config = dict(
    num_hidden_layers=8,
    intermediate_size=768,
    hidden_act='tanh_gelu',
    norm='layernorm',
    init_std_up=0.0368,
    learning_rate=0.00684,
    beta2=0.99,
    schedule='wsd',
    decay_fraction=0.87,
    z_loss=1e-05,
    train_tokens=157600000,
    max_steps=4810,
)
Each number is 128 + 24 x the weight over its row's rms, rounded and kept within 0 to 255. Layers, rows and columns count from 0. Numbers have three digits each. The size before them is the row's rms in percent of the matrix's.

# q: layer 4 attention query, 192x192, rms 0.21, rows 103-127, columns 0-191
# k: layer 4 attention key, 192x192, rms 0.217, rows 103-127, columns 0-191
# v: layer 4 attention value, 192x192, rms 0.218, rows 64-74, columns 0-191
# o: layer 4 attention output (transposed), 192x192, rms 0.209, rows 64-74, columns 0-191
q103 111:116188112119145132126118112117123156099161129108134169096133108179182068107124124125161107119144102158148128120114096132148130134107127147160118153152148153108147090174149176140142141090135135163082130108117114131125118137146142112145067138136152124086116081098104151144109129115107131127179158174138109099130159113105105122146109145125156163131154137177143101127096141151128117127118161138104132123095067102134112139129110132132145116170131142160180093132096140082152121152128141152099100108125147153130153157108106138130143152168102124120118120110104111101160108123098119084
k103 109:126089109121138120144145132105134057103142153129147175113124142133072119086135148149130115139163138109156113168144137165111087145133124136145132129162122123139117101126129110145143109154096120121134147106130148159171144125124120113124133125133115143142120140123108145110140130154173098110164135094065145181176170088133154122108158138110164092119138121123126124137131114126145085062205102146141088131125112152114110138137113144112137166132112111133129101156115157151145166153104139114106114110151132115174090124161135148184118094145111145171151136127115136121128090087139104171
q104 101:141134107124100091159114127150130102113161107078088116133115137141139168166164137133105133142126131096103105160123099084167108152128129099130099106126108082130113095094124131140179118111073125152130119136110128086123175116107141118135157146168111128133145155129104158105099099132133099101138159130136073151063134157132098148133148101144105109164159123142082120174087112125125105119149095148137130102127143127105088081155135119150090104144133118120203127124097116116101135147118101103147169154140122177163139114123128129128130100140146121115141153112160148116092127110146124145
k104 103:138131160155114159098126097124118131173125123137155135142149153118062081139093140117164145135112128134163156114129124171146143120128122098141191122123159164136124164125124154120159151120131159170134180130130151159130099113108151106144090137114128106091100108137156143136141139110129130109134114097092172128113137118101158117173113177135164139112118088135132161106167156104122143144116154114124123122162119126112143066126150111126134136108116165139117094144163103110135147106122150152124127098151112178146176126136120081119092097102087086092158093104126156141126114160091150142
q105 113:152093102142125107155160113133113137144148148141111127117089166090103118116077180068152169157144138133121139137150173109151113146125104093200123117159157083137140162127164159114134088111139094125122102119143147126175132115152103171160111136129105096116114127119129104099106117169108107131175112097174133088139147136094107145122131090123110086118170140118133121144106164120145145124093144098148139122094148154130127123108172155112117120132116129114140119167108158131156130135065114112127116130138131142135142116111144141142104111135109183174096140123134110162130163128092120136
k105 116:159140095127100150129098153131093129160113183124112113133127055128114112085121096145103162121150128103131106141132092154106152153128122132157111100125097111094151117120106108151129150144103138105117153098140152097090111110163134098119143070131087144171141117175116106123135141130120161123067133129111133102116143112103138126108132126166138162114098143119133151137154112128116149130166183155126125128135157113121160181169136118124156130168144088172145171156124096130137114150085140133144142159117118115133141149119177102154142181131140093117133166144082155128100156120139133150
q106 104:107112130116164143119119176105157112159183121106094136092135166095171130075123083117127087090146117137130138136132171139138100120081132135110128077133097155141148073176123162110093100091114119109144139120104077127077127162082129115151073117116150158153114153115109077131151111154094141105117118140176168151121092110086136122146144129128089111155154123107137114136126117129134138124135092121152096125156133146148145157155107134145131120129168114105135129126127137127121120095150143121125123127094130116123170133117126121151136125149166133107150071112112153105093104140118156147
k106 105:124105137100147120099117112107134109140150142081121130124113112150089160140137146144089119134137143123112158129151122084121144079157151100158132135117161116166092135136146138144095185149160114143116134099123113132103153135129143119077165092118116144129115102164144149134092143149173151177122115118138123096151150126098142094132107154117139133157069107119123097146103102109143104121070104129098169124146103142134102150126121102189143124100098134168152146094098151150117177116120175144108143141124143102133102117136161152139095133144060137153111115098142093099135126172103123123
q107 109:131140120123131146130154164142086095166090108137079101121107111110114121124120185141129147131149154139105101128125117117165138157134128108131108099169067145147126070096147141141130088140100153145125141109106105124132125101134115120163136107157115116123111111164134136151143124142149159108132101128085101138140159164118119146077102112147136116146087076107147178132121096150082066140172139119162144180170159091114124173126110144144133129170135134123106111142153155109128087132126124148140127126102127071147148116102097131145142108133099117095126143101160115117109137163145169119
k107 109:115138087143088128089158141156145155141191163097144108116131096146089128113102125135116128066134167144143117104120141124143127142146180148147141116144122134133114108134135159124151169117113099087089145148126129158125095162106101140153129102136117145154113125133138122128112101117107105153135140107084147115130124159124154103131105159135132163126143089138161118179137162107172124103097106112143123108119122172124158110141116083106111123149104137121124091102138080134158089091108113114153153128120117143141065088137105073098106106127135156115138142145139110154179095138153091081
q108 105:151149082162132142078132111118192145111109153122125146124108136123120109123176147155160128166126161147123107136136127109106147143136142122124158143099154109136186119140111174128131138122088179129160128130110099170109139140113103182103122163174113131122107125118151150123167078138124180095155097152118130140129100136127098106122173129108115128132131115138129136138150144132136146141130172121125067149102087104127138090138138130131085115097103161165112113124153128114084131142119117126115113110126111129135116145079127127184147108142127044157124152144101135148135095127168137099
k108 106:122127120149168129146157085140100074153152088138119167125129149134097120082136119127117149104143107152122111130127162090125105100133112139130095092121158121114145115117165174118184138115116115112164166138157106135107132146120137152135198107157130116161154120083141098156137122118152108158126143112112147133143121108175152170146103127104158114092111126120133108071135104215128105113126125109120144125132190147135138135097111136158144137147143148133198141108147105090150097143140170136126119153109116127147142153136124131157113150108136165158110145126129168144161118135121125104
q109 108:097131133143144104126111155129099114150125076101094195130101055097164130114163099133093100121142130165152107137135157120152105128108119143132163124114166111133098118107198127121149157125124143109125152130146156116095113116117112128151119124126204149118163118122111124104109121190157130082169145150104111135139092117121144129070124128141156134106146109120142131135145128143154158109125117125116122103113112122107123144103144099127121124178137074102120136131170155110120138140155075128133096127156113100103145113156114153107170113153121094122168139136123100126130098156100130168
k109 109:144095147137137124108125110070163180111118138108123096124135134151144131123138153152150121132108141115149117157139108141143125099140104070120135138106120179096120112156100135104120133114104120105130133121161077136137139128100152103174136124152139093134123126141170216107111116104095154175127133120106190101117136096114134125115119101105128158118115130085087098138116126116166129160132131154142140147132141108141135112140115178094177152126159124109115111149103170115116148101149173128054125135136133076104118095105169098103081124111125143129159106120106122133108147122145135144
q110 110:103156126148091095106125131126139122126164148107130123139145092127138141129139155112132146107123113136151122188136120119122115120117170126112135110157130116139098145109189085105143121092130116174156127131137116178086146108115105136146142117159131115133106153129110127119118140151126116134123122092133105127130127125149149098107065124155162147168124104143141091168086144111095130159122146130143123098089196115197153115168154157118120190091133099111120118157149118143122174148132137120108163078162103138096131156094119149172159124125136143088128107157129073152138130137150101117
k110 110:082100164137125103119124134094178130120112125143141137106118084149125124133184092056151103139114118114098139067121142129156122168105095160144115157128116111143169135119124124115140131144097120107153137130108140121152152129099143114107143094106122132149083131074153155107164129123137125094155087104112114091136145128126179112163108149152109148132095155123101144110172134139146156129106130118106134174120116136136138162108171101137159145127116135130169110180093110152147135113093112088149148142146189119113157137092132156086127123112103124119146077140085116121107117111134125124
q111 101:129137133118144125163124159123173139111108112120109151124152076145115102131129123095126133117137140132147093121152119168138128149142128122135138075156141083050108116169159101081133121112119120076117104163094091123114137145121109130102103135110120149126140119129126184120138149125162145184133123118128134121196103149141150135151096125141139158136117130112154126140091115142099134140124116185106085133156096137122192121093196180145185147132121156116141111116109136110147137137128093084145153163094148133129119101142108114119145133169126166131136165124129134115110134111106133109
k111 103:118116104156142140120130162157136162137096205150117137193151109132131151099119137094153135155128123115131131128106093112123152154139118150118121140111136106099129167112144128121157159134107154144137111110132145186131124081122137129119124121100133124112182140144121104142170132120145128109134166127155143136126105103119139152131141135174103104111136111130085120109124147137154101102131111145122129127141144145131133116143096087151138115122100123131132125157133092111118155147101177150106114049103116107116132143166172197100104095144172185146155115173118128115142096069147117176
q112 109:154119121107127133162139114089172113138117098183144128149143139094138112129143174165141065107125127148130132081130117116173099143141113135159158163183096152093126103121120116120131155133134123136135130125092164115073144143106058142179142127123136136149137162085108120144110154099128102111109125152120129127135119120084121072145129114171096102147129132135153142132136143088110148100114131094130097117088124158150118098125176126104094128121129129167102153156186137147121157126104115115081129134156138141154145098145134154127153127115161140092119083155113145113127129084122119108
k112 111:118109150138108160127147117095119128108145139165075158148163153150119120100159154087126163149172095128086123118153170178146170104164111105101131118135169157126184138122158114110102112121115132132129097142124127108120098109127178174111116104117148138108136119122132121128139138123115148150179113078107128129134110135112113130120143111122164119117119148129144131183180124193151104102128117093128114118121172157111105173143140135086157130124139126190124109105100120160100114146097116115165161125146118112089131158108108159139071135131087130110131150093143128105140121118132145142
q113 102:138137129128153165132136183149117175096088115128152110150118153119165144187158154114127136106115091130122161126153117129132138130119112103176153094114142154138129172161150164104124116172096151124101155114110106087098106130099140103134130106137142101132146113151130169121144105113111171166118129110145108152124134103094095123135119124143140134128094160125066159121146111138085131135099137126120093163112160130163096095157137119134139092128096109114131118118071144165143141149115124112125122111138150118113124095161140101109125153092109101176136120167121097135095067088093101158
k113 108:141142123176198155102100107151120118118131116126147089111128128103129102159125116117165124099137166121151100146096152131146129118133148140120155145159157136100114121117144096140127138094195142124127108162138202138103118088155110091103132143119143150148083128124150088107158152107136108140127134100127165110125102100133144098124108141130083153120164134119116111133098131133110154118162188162149132141121126169126121172149143135085131174139127089134165100124170147119092136135073132101114108138132099139121124118085140152128162123103158185151109124109116100119166118130155151127
q114 106:141126119171110152108129153157108148122158130150140125129180121121129154160087140097109123166114086149136130109125121116131101135102118105173102165149100151153169090116139182113099120139157124128147175144092112150117137110130085137133100127118120148140119121162157156105114113118147133185157132116146148106118114102123137111143135136067111095137145160148083121094139121129117136133167120178157167099148122117100131185136107090188111159160109138148123143163088141163141140122116167120128182100143118139144133125134159132099098124128170134123122142086101144136115076135166125124
k114 098:131173083085130135103139160139137133158170125140127126129113131124150119097172124150138126101126097119134123112103072132117102105092122113178114124138171111147116140103146086140124126132138139151151127104106173064110148115127137127105133112097172176139087161120117075147081132094154114096138111129097120166078123166110129123125108151078097150119113129099166069113109144170165119133119127112125090121120129135158168119142160104107145145146121151105146076140121134129127138163133148153131148148127127129141118129163119106173094131133116100143137121119135120088126169175097136147
q115 112:084096144116141107128119131077165044139151157183135136104160096152144131158152104092140130152148105134118115143130107098139138131144124167095144136136120120206132125156121155120115107147131143116120143117138134081129140097138129086151124127131126154126124067138111096138141135141101142153129094093161086180110113075113138092136157106132118159081116083113149096131126070173116121095142136165160128134159111113137115118143124144119117148137115174140099122158115108149142117139122136144140115147136137171124091122066140112128137123106088125118144118132135141175122117112124136140
k115 113:155133117167181139110102124108150142097132067120149148139111190098132145127109161167102114116095144125122135087102155140107131103107191125129135134155176150106171090102149079129108164142115149122129117143122091093144122183150156144103119119133112138107129188119121156108177120126115146135111139129111113121149148170115138131076096130122118114157158111165115115091102106100157132088142110101124129136129148078135152128124141123145133132139092113149140130137120106119141166125119138124113109158115097151167139139168103121085131108131167140107134072080107116131146145118120092116
q116 105:118124120116108152152105097175151113111112128110089131132139121096161102183140138162151110168103116127099085127160099161173145115154128128098110110097116093107137139122159148131111157100159155096157112130112137149172179142130154108149147080138147117115114162096157087081159132120132120119141112114124096122121134102098093133127105165128154172148161121134110089149196111122103106150116132111133166157133154122126132117122164133149167132090159132073143141133122114138105151115155146129105110128100133121142113174107149116142121118112141150122123174120097163150124144085096173108
k116 107:096121105122155138133113147094102135189104121134133090122153170141123132102097139134113142116132138155125135111148148159134122105110125175137126142140140130130141089130147162114135131122134145110123151123113184153123136127165102097088119100162112121143116151157139153144145102104095133102132099191099092129178097140115132119173156086133086134157117155138116136143103151111100163118148159169111125121109121132121104097160144124152119136178100158117135075143125151097127159126125111124172150054135144134140111156163100171123105162136113111149120095131118173093142122161130069115
q117 102:146109110143151164174112159164153114152162113107126099110116123123098094091168101126114169114114118151135136132096142132137112113106099139124147137141114139153098122076125132098119135152103107095123154134159095139111113128147139116135164126178108147140136162141143150158138138096108166114155155060140073125159155141124129087132147103125154141127157142137141134163137128157135128147094107102123127096146107141117119126069123102116148144124113144130123143130074123120099099135145100130149138107155168121146111120121133086136163073116194134139123139073118181131104083186129126101
k117 103:134145143135137134176163103101134141147101170130097102147096119148165149107122129109099097114128182090130139132165121154095140085205096122150113160104138100143121078158142149100102174133107162138158141101109176120125077135150160139142126142141135106113120112116104126097154133116104091086132158117119134114105129074175119128160116094112128160133110080070117121134157107126132120110154192079135086128153122154135148144116127121139093107134158127108132138164156133117127127127135136144137112122105120092104110146146137129082151100161150108147144122110126136162135126143115134140
q118 099:160133138151130098131154158151135129082161055091148113144119121101118088153109122127182091110122103127140138154178157116115146109169137090121122095115096148116120111087110136120128124129100104096163155141155124149123119074110107145146126120136112158140162095129136121111157167111122138127140149155188149156137145145134090129095133128129188094156158121087154100107113118148134152110180136129126148115091126148129131156146081111169154149107098167124130077129133133105115112116097115104134141140135100125143124164176118118127116129128139144124105105139126147066124162103144100137
k118 100:150120102153172159108100135136155078148104135079073098128121097122133172129135148147154148119139153143139092146138167160122076131104138091119089162139124121142159132141123136112187120172121152126144117110118155124158134124074094102161145113108149154138133149083089136141136100121146158124129114146098128113142095142100123167164097167127143120101139100112138135095118153157134109115110126154142139109141088165134146106173083125099091078121098121124126154113136155129133147180154111112126157154104131134121160144145177123123118163129086113110132133127099108109121154147136175138
q119 108:138088143130152129156156137101096139106150142101116128146139130131129173064125122152147171154130134122151117111125101123137124126158118155178088123134117131127131112144138145180146093116119178108105088123127090130169098123080086133139132126126188122169156103139134129141127137145120144132079142169136131089104137121132129131119146127128117141134154158136153098130101129115125112129076103168150111121077159136149124186060124091159131136127122117143088140145121154145145139133109132142127140146126102171139124113102109120079117117145196124072078138143141147171111144145116116134
k119 111:103110158121119132119143118125156107125148166173098165117159126125138157119090127149101129159094126134149092108094176119119105101109112105100174158133144082144126159072104113135138153120163152120151125085126137126112157112122151117108159111135128184095159088130098147119125129122162165117153135136143125110127119115163108095126143164146148130165169095162131143161118134155120146133091148116108121135120092120154140091108139110104151118168133124105119108166127101161111096113080134125168120135132123092120190100154093071143128151099145154176133120133120106081127168130132143134
q120 112:136150083137073163142096148143128150128131144131122137105144152130128146127147163132091104180108087100112101183109109156138104150104093105147130099121133093130135101133160154129125163144154105119129164126108177137098134099132104142123120116142168153157104116149130117120122121136103131182130151168122136151145152089118119100168120120178098144136145156115145157095110119084131101178144097109078131154141103139139093129108147167124156099161098140139157130132108124126134120128092089119112139108152108116124119129127122104185123148163118058112087154107120112110156132105117101166
k120 113:141114119130116149117072122119138098140134111147104119105122079133114039120174150117165151112139135117134131166105123158160145083126115149133148120103101117167127166113101186131131119125101097171123105136121152128120137115127142098095105105145098097107125115099147089128162113114118130168123086137109142120094101155151138142141115133136127137138098097151090116125106151147148095074160100113150098125137147159094110128148119125125147174103115147121140121135110128122090164135100165115123117128127095132099095151092084140158135071096159127144130121120132115111149135178170094167
q121 107:114123130089150106113120166142133159106141155142138114162164161140112137101136129108131099148117112137119129096127144210161160116075153141136159138147142120160116152129139105139137151114144126154108100106133126129147144122097138139124133168156123102134113110118155146165094140140141163134111116126127070072101125147116096129161139148147118109111101148109132122108102150086145095096112151129096145128153164140133083084167083156117095130127156132112140101137133144130127134107129136130107088135159132185087103091097135143115136127206122121149101137080088132089161164137140117155
k121 103:145090169115084153106115100122133120124137148156168178131132117124167145102121111128106125109102122118111147119117138114117174208131082103125084147155082158117133146165101073138163131147153116129092141111116112122097157113118153127152141158109131112110118141135158107120174154114132141113116162110091130137126155146160155124119128136139124158126142144109157135137157119145100124138156129128124131130134096133128167112131113082122160127140130121124099147133118156087085092127142115121153185101153070127128122114192140100100131092114097142172123147116175131148108078178109120114
q122 110:164135124164149134122125141147149142165146145113149137158100161121116116122129153124091129143123131147127109142126119095158133138105140088088087144160126173119105118149110130127119137108151052114129105186087103091167117149112095142130136097115116159134136143114112127118103145128135126120091092142143153120124096066148166121127113141106129123121167119149093173085120144157150089126168144141100100127095110085128126104120086105116123134148128126113102185146111143127079165176137098121135144090099173117112131146120105124138156077142126123146129144153137127128131087177165086134
k122 110:103133152103098144152127088136088118168153148076141118066125099121138136114117127096162159140106079090096146132128107144152159135151138140126126154130106104141127114106117145134137136123138145113180111143126169102115139160128174141150153145150159144097115136132088121146108120150105129128147155117132175149158099093118111127162092097155153105109070128122175100143154116141190156134110139146159141092121114110181107113136131129136144177111077159105165142130127106144116133122141162158122083135128109165136076145128139135153129145125146119145127113154100135100097164135141084127
q123 107:118148136126143150101100151153114179064141104100119098122127142145121122101170063095134101090096104136133180106099123124130149127133166086147179139138092132112142104119136129102141135130155139098098147141158163097108140134115151102138114097180140156156169104110143117135128129100122077170169118118115144148148084128133131121167153125136146150145107151095134087142121101130149110099130127125134129125111129130147126096153111148097158127125124155158115117126130154125106103146126149111148133178111143119115151136109138167187150077130125156119120157132113163160105141172189148113
k123 107:155153121171091118148135136143145137148145133107113161158084117103137151132106138103148146117165161122095185163149093142116112124141123134124124158152140129140135119122134134112134076145121110118138119146149141143105094104115152167131173153123121090122110135129129111159117120106137223095102165124135103102130149127122137092153065156082130088146146098141094147128152134114146140114173136110084130149135137143176093113135111093145142121120092114093148121117090120088160144113110110113098159151168132128095136121151181166134170130181114126108114109139138155125109128150121135136
q124 106:084100144108115127142129110112177142099183139092170131137135137121137154159110153142080151142155107115193125166134154159134166156109153140107127154131115145113107143122130166108125178114086132097135091123139132166146132134150122141133106117132176149151137131152109104092147137112153122133126170108120121122123148138138153106087095165134053149096141104105077128127109146087134136088080133157167145124102095156130111106134138118157113160127112114114156117116095161123087133076114116160140112117103155107154095112138128127143137153146161140138131131160139127114092104105159126101
k124 111:143148166110163150127131140119111099141104138132123111120140130141123131080144112121145172146120103158095113151097132088110153108155147116141106126085132092131099128135133087155168116098152134143133098072157139130105146110156121124145090119119131127153108154151155116149130127121147088108083114145097140149138154099123104119148094114195162136135163118112134178106138145161105183156100126107122106117131111134154143159136133141093142126132150148165135136163114106117131176192153147091112104151151160114160157138135101183098121117162163133159164140140133081134121103140087106101
q125 102:138166163121109128101128112158140163141116135113112122088133116141131169106142110158137173144115148104097139088118151115109128130115106108138108174125141086101116164155131139152148083108129120114128128093137121121094154148148121159099087125089116088158165128161119117100100134120149134157109131078133071152113132128125128128163115102089114136133152093130125100124145139106153160119100097118144117136139124074134127127114128161094129115181121137113173195159142121112100133113155180083125153142111126129148126110119132087133143141160151076133146102165095101108102116109098067112
k125 101:115108112103126116143100138140123127107107147166111155117109144148093142156147142157146107144162085114137149067134080141127153118137099164141168144112135118092093157095115150130136132129112118114123143174101103098113109122113118153106154128118101142105132107126086107095126137127172135165130112106110118170086121105084127119142089102132116136090118145135141144123100145089067082167115148146162091156160125110126147146110142141166123135141127124123129142140118162118125163151085176127074149117145151168087100139106119164118160100119117176162142134121149157140128143123103178090
q126 102:139155152131125107150134103118148124108144136174122104111186142120066117123107157132103116114151103150117082164118153148114097096155092155141136116117079109148155090105142113110108114119118191137140100141088120145143118140152124063166117166144122065127116113136142146123128148151128150124108133147093135149153124121094121134119065130136153114095125103131118106121126095167145161159143113119143127095168117143120105103125146096126126081132142070147119159164129154127155173133151089105168143154121162155139119128137165143185114142146144119150147126123117124137157103129117110160
k126 111:119096095122132162121115108111134139100136150138156111119112073159103113114117138138153132122143160155130129126138188148111149129111135164138102102149097118107094115130136115093124087148140143147070141119169135107063075121147136075111129130118139163129120160128120152115165139157103141150162109155134132111100173136201106107146171102136138144154134117122109110090156123153145081118111125181136146107085146092154141167140123107111138124127147127142134108111130120120161088119129137157119081110124121129129149129183094117116110121112116151107161115098114172167122159127099154160
q127 103:107092161155145112149145108137140111127135150114114156117163122098183100145112122180105100157109107083083160120090123124110170098135083101112128118167111110132152144119103098117134120142118153141095126151127124126121147148134158109105102130136103155137096157119102149131123099143159163140087116135135111140147142124159127129128137129092061133149074143151097114130130151134164136154152146089143095109129127106145108094137070147132145125163133129119184124160139174127095129098184126131132132112098128098153107100156106144140127097115179097137089163134126173126139158128140171134
k127 100:122117135134060131162135102125123082109143120152126119140127181079158126113133174161123085118126111172103117128095122165120133128112142103121129128087076153150092117125170173190123150113108152125113136159173132177120106120137142128123116160096122105144086096127154084121087109130148102137160157113130151113164077140109135086137105146135124155141112171149136126102122154157110092123106123153122100150154124114161128150110120121166172084136113112126090127131121107123149118125133102116158117091150101172089167131118135176140137146135126129155115138125118121122115116164132150131
v64 113:120158111108108131123132107125133148153121106100099120126150087161113119149138137101120148195114124158153165126105089123139117123101173149171097110141143099136141165155099110124162156099147135113156142107127142128124131104138143115120140122108130127079143146110132113147107152108146103118135102115136073146167162149148107151130101077107146103088116106115170112161117118145106120114159124138064106144112106131124122122128162097135182104128118171114186138107150145120119117123105111138175156143129124160125084122128126123148092142202107099157125148119116136126092111173151182098
o64 103:134147149147147119116055167114091133131116128163123130184116110126156137151092156105090149146123097158102089098102155168132146102148139116098142101086128091149143148104072140128143143117119114124135105155111134133153153127103134143110164116137116152153127133121172150115161120170167094121138109113129104148146114097112169115081056109112134120119138144141168135133160137157098113096134131127115157169117094126110150105117140143125117131135140115062118134111093094084122128150129134133087099134088102144149178122121116113131148137131123115148149130117094136099106080148144113171
v65 100:135145160123152148148128127076127103114161128107159108113107151121107141160156076118105138093158178138143123134153126143155127110154145173143122126076131170125114097110170107095137109084107140102129099108121148137116153169137084120123128121156103091137113146146087139124151116140127132169115102105151095119115089151079118116087095098163141085112128151113127139146105100122117154104143145133135134132136126163141114119164168160129129140125111139139130128123151152120090132115173084149092089117119123138153087111085149087109126131128144154107150147164151076119113148112138101200
o65 092:124120150103115133157146164117154082113149120155122087110145157111093092104166097142104082118127134099051143119120097097114120125116141100086114128103099188118123162122088111131182126149139162145141085117126125149165123094115137083141116116096134140121150128123114148127177145132151093133128138096119120149090134128130124138157174116123144157108132145117115147097120104108094132140090097123143126114157123084099106105121126102116107154107099149141123153098149113157124149138088138108108103087108142073113119095100143140130125134168153164091143113128120125112140179090108099149
v66 099:158093076163137114139137135136182123147111121106095160133124186143151142162102127106176144148109168124119128142113109115132152110157103114060103168125126117098145116121118160124125176106146085151115140122132104143117070126112113156140142102092117145121130118121152127145106162075095133131136143157127159083167141132122105111142139124127157110105088102106156105152068108107172111124128111134118082158095107114166145129137122095149159114125115187129123110135131118140128103142132095125108142117133138133103095128110110118117135125129094182108128155110188159137124154148154105106
o66 093:144198133133111116143127099125126126136106151124116158125130119136149150140156144178101119172122124132150117117139147109094124115090106107129137164112166158160107142145141091126111134105143105109168129129125129118147089141113137112104137133100133102119129167143124119130130120127112106120113141044166107139116110138116123161102114100096112141083121158144146160106106151148132107123109167106143109135084155085122150091145098145167117153124124099139183140139098132078135110167081104132153168149118134168139179159083122138136124098115126154135084119106154173172129074124145113108
v67 109:069114134098147132129123100103105118097115141110130157143129129115139125131186158108088131077131135183113181151128124130128131180118105127109121118151116150084132146111121165152133121152165111094138109135141162117165105149155146143116115121106121117106094116135155145146134110079163132102109107114131151063139117099118114129103114136165119102094105145113137107148161120138120130144123114179081131115096146175083113116143147111129090163107177103118091151090124085149141125129108147099126108128180117122145134099116132109170197141145117171130100139132127146120134112132105107113
o67 100:123111137130138153139112125099122140159153164109156101109132117133102141123089077139123114128143109142116195171129112151132115115117123148153161101144122149133082116121133168138137157148114146115154137141135118108129160153155144144106100171126147118131123124104072074160102138175182108111134135097118132112125125127154167100097162146136157131168132152100146107136142174147149131124151099080114158123148141093104092130127124132108133100149095112153153134149126156108134104143097158125120121110111089113158129146096077101156143134127118130177122088125144139084114050096109118173
v68 109:107096119134120089087184163167162157166139115162112117159111076121134152100121111168125160143091126114132125125121160104074115125123115138086078081153125134153141121098141140094113187140139150119168124144136111133119152072139120098130143144116115110146122078173168094150144103136154113169104144070114135097171106103149111132143116121151136142130129109131114133137177139115103143184103126105159110136131119167100112101120149085131122148116124109115133134134152119145144118110166097105135136130137136128165130117119134149107087143178126140128169128123155114143121118149142157091
o68 104:136151164123110123140121118122108126115124165151163133145111095122123127159104133102068123086174136140130164131101163118100065154121135115148146138161137149125133093137133151126105123113117085113127124127132074157088133147098127115111180157122106132101118111083100127142131137088130162142121184113152118142199155110144212138130111160085090112105123145130147109117062126165131113151121092148138109122164114133170118161119110088125162121178166151128087100138137125134137111135126103147142120134130148135102127103116117131114113106112132115144102119121126128137098168130117142162
v69 105:156079138148149125107161162125112134132102143141098118134100151127151081125133106198116132135117111132142074100111139126123129124053056120141124133116125142122124153142143130141121135131139115176130117119138145131151114120102154127125104083143130097114140150072088105123153119106113143148102107106142143145137104148116093112106136179155148157148105106121099125083159142172100092123124104137117165128135140116146102158112113158171080145149138136138108148105077191145099131128140110115130158130146149135087107132113120154146130107155142181141129128171107106163089160121133105131
o69 095:159135147166141163099110150145130129152142139137159172129113137101130111095156107113129145143158114147107132077137125091142081121139139126127129125162123190164144104164130143108122142115132157136139130105136151142102095148148122123181130103148121112126137077180136112144090141154144161133121139144137124155169155160115108131113148124127119152144132156142119147139116105119157089101142158090101117100151121134114116150149089145072122145150089087149131166119107137170157123115107087148118109120130160130105139109070131142145127158075097165081084164165073122140107132129112101124
v70 098:123119090115173142126086144153108140136169159149090145120085122169110089067172095110158148132140130147116130096167108111136110138106114122127149090117113141089143102126157113154121163151133114115103116105167100096106113153131116139138135137076133166137126147138187072108164129086111129118119176097151113105131142173173119112077137151112128169116126112146122103140119116130137148126105190134112120113123130101113145155159130154152147137161143132107165138129094132149100156120125145125132129155131096115089144138176114085128121119116127103121133129113105096125073130096151111147
o70 088:143095138132125085091124129128162147136126113088100088095114143144160112134120129126163149155116157202122110123116091149103103092113091102152117136094137167134148165135096117167071137117140151111127092126100110102145122140159103165134190155113099149129123169106108132131129203134128134104116119141132142130181134153123133118168121128144121139127149133112098091170127133111103113132102114134108129149075088130144136117162074136153117112181110099130121120132119124101164123132121157117117158138139148097132159196122075128118153119090118111129133130139135132121143114114114117156
v71 106:129165141148109107128120142133145136119109147151100115147084169134098144124082125146116115107102127103144097106141085119112174108136145171129105140116137115136109145131136150143194167131187112090130160121158121129135118189140131108140147103159118146115106159127146136106144152099139146145119146159150142160102084142114093116191107141154128131140112115145151148132162143122113177124140143114150174137098122095122161126135076136113130141100153119144129058116126098165134080132107153122132124118122106127114141123077100146114120116151098166115104123139078167097160140123080099141
o71 097:151160087120150125139135119147100131138150152118133117131142117172076162100119152144148122133134176134182114112113098129132157125131126101094130123107143154133113148135124123135109139097150107169196157114129156179090114124105134163120117109128138109127150095122114140103126131130165122137128100117099129126123126149140115131130105143127177106137120086133103134147144146148111116142082145103108115144114089131116092149199081161116108157091124091128135109105076132138083154095166093124126160143073135149064160135141175127151108164110157115135090139090131131122113153129108096119
v72 107:105123105150150114099117129128113126103105114132089137114084144141142162138125074099102153153157121115116083138133126114192101112100150145122169137117121092093156148153134092165167140149092105152142145069142112112125104064134143134139143151115093100118191171154083113131132139125097131141094148146128186201117107103103143145137095122166140129108122136123120114139172103073135104165124189125156097101151146098119128107146113109113155126134099105136139129123116120142111146155148102149120130141136159146159145125151123146133126125114143149112134129137131139116113119116147148174
o72 100:138123129126153132088158113132170170160155130126128140133125124132123138135132103083142142130140174088096111126156121117146110142137134148135094087125135117141138103122118112144122128141103116145131132111118145156123086076102110155178111086139141095145163132115150170128130156127107130157114159111104162152157109133141116122149128135141174078128139156181114113175145146119106107147101157153136142121185142135166124124145095125160143066153084139141163118104137136084156137161114165195139132132116157112117163123149127138113149134133127088118168092138138106141125196090142089141
v73 104:136113167130135122172174156122072162110099151132089144122133139122120108140140100120129108078130140117114122160130130114116127107139126152165134146159101126166105121144161122098121132158125106125125119146144111105135111136098139096132115158088155102099169129130136176087103127074152188114132098124140139142156137081114126142140173116124088103161148143142053108120114138099159118126107127118153134158129128103144167077102134114132191104136074116152109118146122133109149133145148113127115131131127128084140125142125105145157140088115158160145175155079117085152102137116145131158
o73 097:162132146097097097146133106158113125119129130103071176129138159120162152126135074122163116138116116134093124149145151107154127090124185151162131124122137138130137116147177114123140160106129104124147162126116113148159102086117086125174122151124093094139171125131111169138145160135146130102116129129113141117119129127118142106142109102153141085118129121144082133097095108140128143149144145120169102084118111136129155164154157104132128138113152140119138114159073151161128090144056117096141135110132111074143128126173134138133166073133149155118131142172152117180115130100144104151
v74 095:193145150128133137126147131089131157077101169101131148131182137090073120128138113149164152159137071117129148168127101138142157061157140153145137112155110166118104113142171113152139100141144131107153120159131090161124101098101136118152146133137102118106146155139087110122131097154147203102137110104131130105117120138171131107140150123149136093114111121117118104146131146098123156149114144115150150155106171091121111138138169114127102134137128122140147128149145131104137112090129128117157131155101146142099119140103163148090144159124106147150113075123115116127094145161078112106
o74 093:143132103145117146151115100077121117101143082110117190139125133153132128104105098055136122141148076095096133128163086103069114088119119118115157141123095131136123091114146126157112092085107112135143094132097094143163137114092097120116125147129094129134139112157118119145139125146095122118107112123144067171138103096172116089105139098089145117121150117128108128150113132118096146104116123156143133109136161129116097103129101129134093157132130116095094130126101135124137122099151117092111108123063144154132103121147120188139086146149118153132128157149129130157078114111126137100